Weights of a small GPT-style language model, trained from scratch on English Wikipedia.
Size: width 320, 5 heads of 64 (1 for keys and values), MLP 1280 tanh GELU, vocabulary 2048.
Training: a variant of Muon for these matrices, 4941 steps.
Each number is 128 + 24 x the weight over its row's rms, rounded and kept within 0 to 255. Layers, rows and columns count from 0. Numbers have three digits each. The size before them is the row's rms in percent of the matrix's.

# layer 4 MLP up, 1280x320, rms 0.15, rows 1042-1050, columns 0-159
091:124137117129101086107116151127107149124107085120129066135152113126148170107101154122133143148114111149084077121102133169117108109119130149141091154111151140157149147177091118122151129167110114126138130155090117118122162137172140110167143129090101121132114093127163069115120100167140104112131113127101128115120159107123155083146140050140162149129151097151167101135121141127119162115122114149130137143190132072107092089122123140145160122129104119071147151069146138144153150145131094
094:149130126110091130112154119137188125097142112128102128142147100089138090125135139123085116117159136094133124107123180137130141144147157121135156172123139154094148125132139133139149120123148152120150155093100176154144119154155127137113093078096128173148141112131125170119123101123127124144145142146159170106077133133136129134156167128144097146138168107157133098118119149088106146156126114114133167119115112127134138116109123103136134110131144134138115119135122129076089134083156077
089:142108108096096119113102182139100145121179076108069139164124120194105140155109131072139125150128096118156094098119146140113134160112095167125086155096113140141113133089129092104139157112106090099153161110128141070143085135114108128140097104140097099091127106155111099112121117143081152117102132111132140127111136109117176127138111132111158086089145130133154158126104182128097139137139111102122120125149162172124150124120162110123082099123136119128157141096128147147155105115126116
085:125136146068119087135128186126071070127141122120100142116104143116103136144151115148115116140125133142123116144148117135114139117100042119145124133145148133062116119106153165156116138103081083139150121094148125159157124093090143101113140079144117107146145120121147089152065098110105115146111141122103128104124119100131083132139155088133101142177163148127105114127153122121111107149115089109115124175146097067162166107172113137117107157117172126110111142130121112160134115117098133
102:119162134078147110138144106106115123114120079167122103121094152132155135104129173110133129142140188151160130107108134090075107161130157145156172155169080113119142124113092175135141124144119146117142136161105140096120168109114110179116115124131139154128065087110123143167135121151108147116138114137140100123179129138161166148106123099169124107118135125173137159119150144115137163147136116143136132120091171135127125100129181149118141151114136147124136132084092104128126130130110150
099:095093112148159163153155166142113098126077099141084157105137100148119130129134106128140163122118145062109137150132112148119131139097146117119120111177170140126126129142061129122137156138147137110147157101137111163158117156125157179142071125121130161148122179140126120154131137106110103096080102105091111176128121128133103084106100120127132137113152109168109152142106179157162109110122101112090124084115172124100128137172075140175065121117145138131133119136162070117150102118157086
094:099087123107106148123162146157113116098125133106110079171101131100137147055129133148118126122187166138126146140132080167136111147151127097121135114115201128135149126136165135128167130105132113115121162114137141141099076114142141120068132139129110140140074128100111107109159132138137096157171132127157113117155094119155169122094112122119150146097168155092133130087099131146138111130148142115099172092082107115148147124151106106146126086144132147138099146106163150085152114147129133
098:166128139153124107112106142134129098138121129126142084145136149148084136153142155098172139132119138145154169115149081135128164168177092131127091140132136070144112136105123142154103097118147170131134122122153120148135154161140153140085130115114138132131134142140194123135132139109110124176153145134147111105145137137153142129135081107163116150130103144077108111102120132138089153103136125108086137141100148142141140139155116139151101167135175122109176155119092119140129126088145103
101:109167108116113108107135110134131110097118113125146128108100131188140159141113112122100109151168108104132163163137141118121122131134139135125107107127120137120138070081084132140142126119106127104170110118073117134103095108144136104103133168147132117139130151146101136172129148101134067116117120148141135138120151131123114123106141142129130145101084133129151114106169164111114152165122121094148124134147200124123143147142109130163105101181117122192115117126164150119123129122141096
# layer 4 MLP down (transposed), 1280x320, rms 0.0785, rows 1042-1049, columns 0-159
093:116115129104139137133149137131085119071131097140126177122086125129129113101147141109133143146134123126104146158141134101169136095134101112093103085134116120048096105120137138134121146093139150141137113123140140119113084148117114148077120151127149111144110131123137138160145124127150153048102084146137108164154154162129143148122121162125115112124160135098098172159118090121152135121118118146179167083147133170144155193132092103128114130135116128116152133165114100117114125107129107
101:137136131107149107123131134121106161161084132100163127152164086134112163138109152116159103138118158116104155145155116133116112122142109165112110127117117135129124181107121117158107106115171101124078148141144083132131150150148134140135110152121130133108131118135145094125137172109131109098113059124109101097166127154125131127108134082106118116149087147116124135160116142148157122127113110129123087105121109142138127098126141129127078124103131130138148098110171122150169143172117143
101:095121150131109131159116087100121124135103145108144170134108129129113121161136075168186136131138125114143124176152128135079078126126153118100167138138144142109121110116162175129140120128169125128119104135130121124115155140128144143120119141098128139188133142126128153097152135128159120167125152105109134148131114118186106127127143136096107116157144116138147156114122096117105114104100124150177134106094076141132126161114122128137171105095113125186092107113143127117067133155135147
077:151123127161119182106112091108143154176130147108135146121093116147143130087132157085120123102173078118159123137122149110135119160105128104165132149138109119148113134147128112127104154139172124119092117151113115105142120151155089133121118134125088131113084115141107151104159147120173117149143123150146138129161135132094233085123129124083141100094115142121124175121122140096158119156144133114138095069112099110111085173100140107130149114141100115149119121089117157117087159140122129
108:140117185169138119138161078143140114118107111124130096158103120144082128130117094123147160149104136128113147122104160137150099113124155170126141147084121116112175146081179111145126147108138174166100118112175144149173121085136151167142121184101108132086146148135146102092139121105143121129122145100140098152132093139093121123120114150123139148095094161171124150073164159153121130122141133143115098150145081131107148118116153164133125154153094151119134124126152123109130134167129122
098:174127109150170100096121115148109097145153142090124118129133087115142139181131127122112150128131124118138123110115178158146138162151107080127116133185148128097111101129147158175104107093109121127153145144138131106118119144131124091148137145114142128095145114097137147158136136145141145128105135096133119149114105143142134118116084171190137148104087164131151117177124128122123125135136148117146127159111119134142089184081124081108123116115126116109115158143110128094156145102096158
095:134166159142108121135113111078136155140167166142155148123121128119125126199133120141094095141069163103168091091119138127146136111172149099123120087129093165083124153092116147121114147167112128123117142159118133123108120142117149074174108171160140112115184143145137145192105154121123130119090096143109129162133134098085171157150150128130079095140106158161088098162142079133165127133123142140114122118116121098064085125125092140139123141125119075136137100172123122161119118123148128
096:118153150111127120099109125112148127105125169143128113087114133099118099097115115107090097132107181145121098123132154123117100106169110148151129149120102137076109172099100132137151138126127138097114127154127154156156140135151098131134151116145136128124093109154092094098119158135118131103122118093162111132133130115120112085112142126152106153153106149126156120114130150146128114124130143162130126107139076103160157109103072130144142130119098120153130100164180138188140145160093131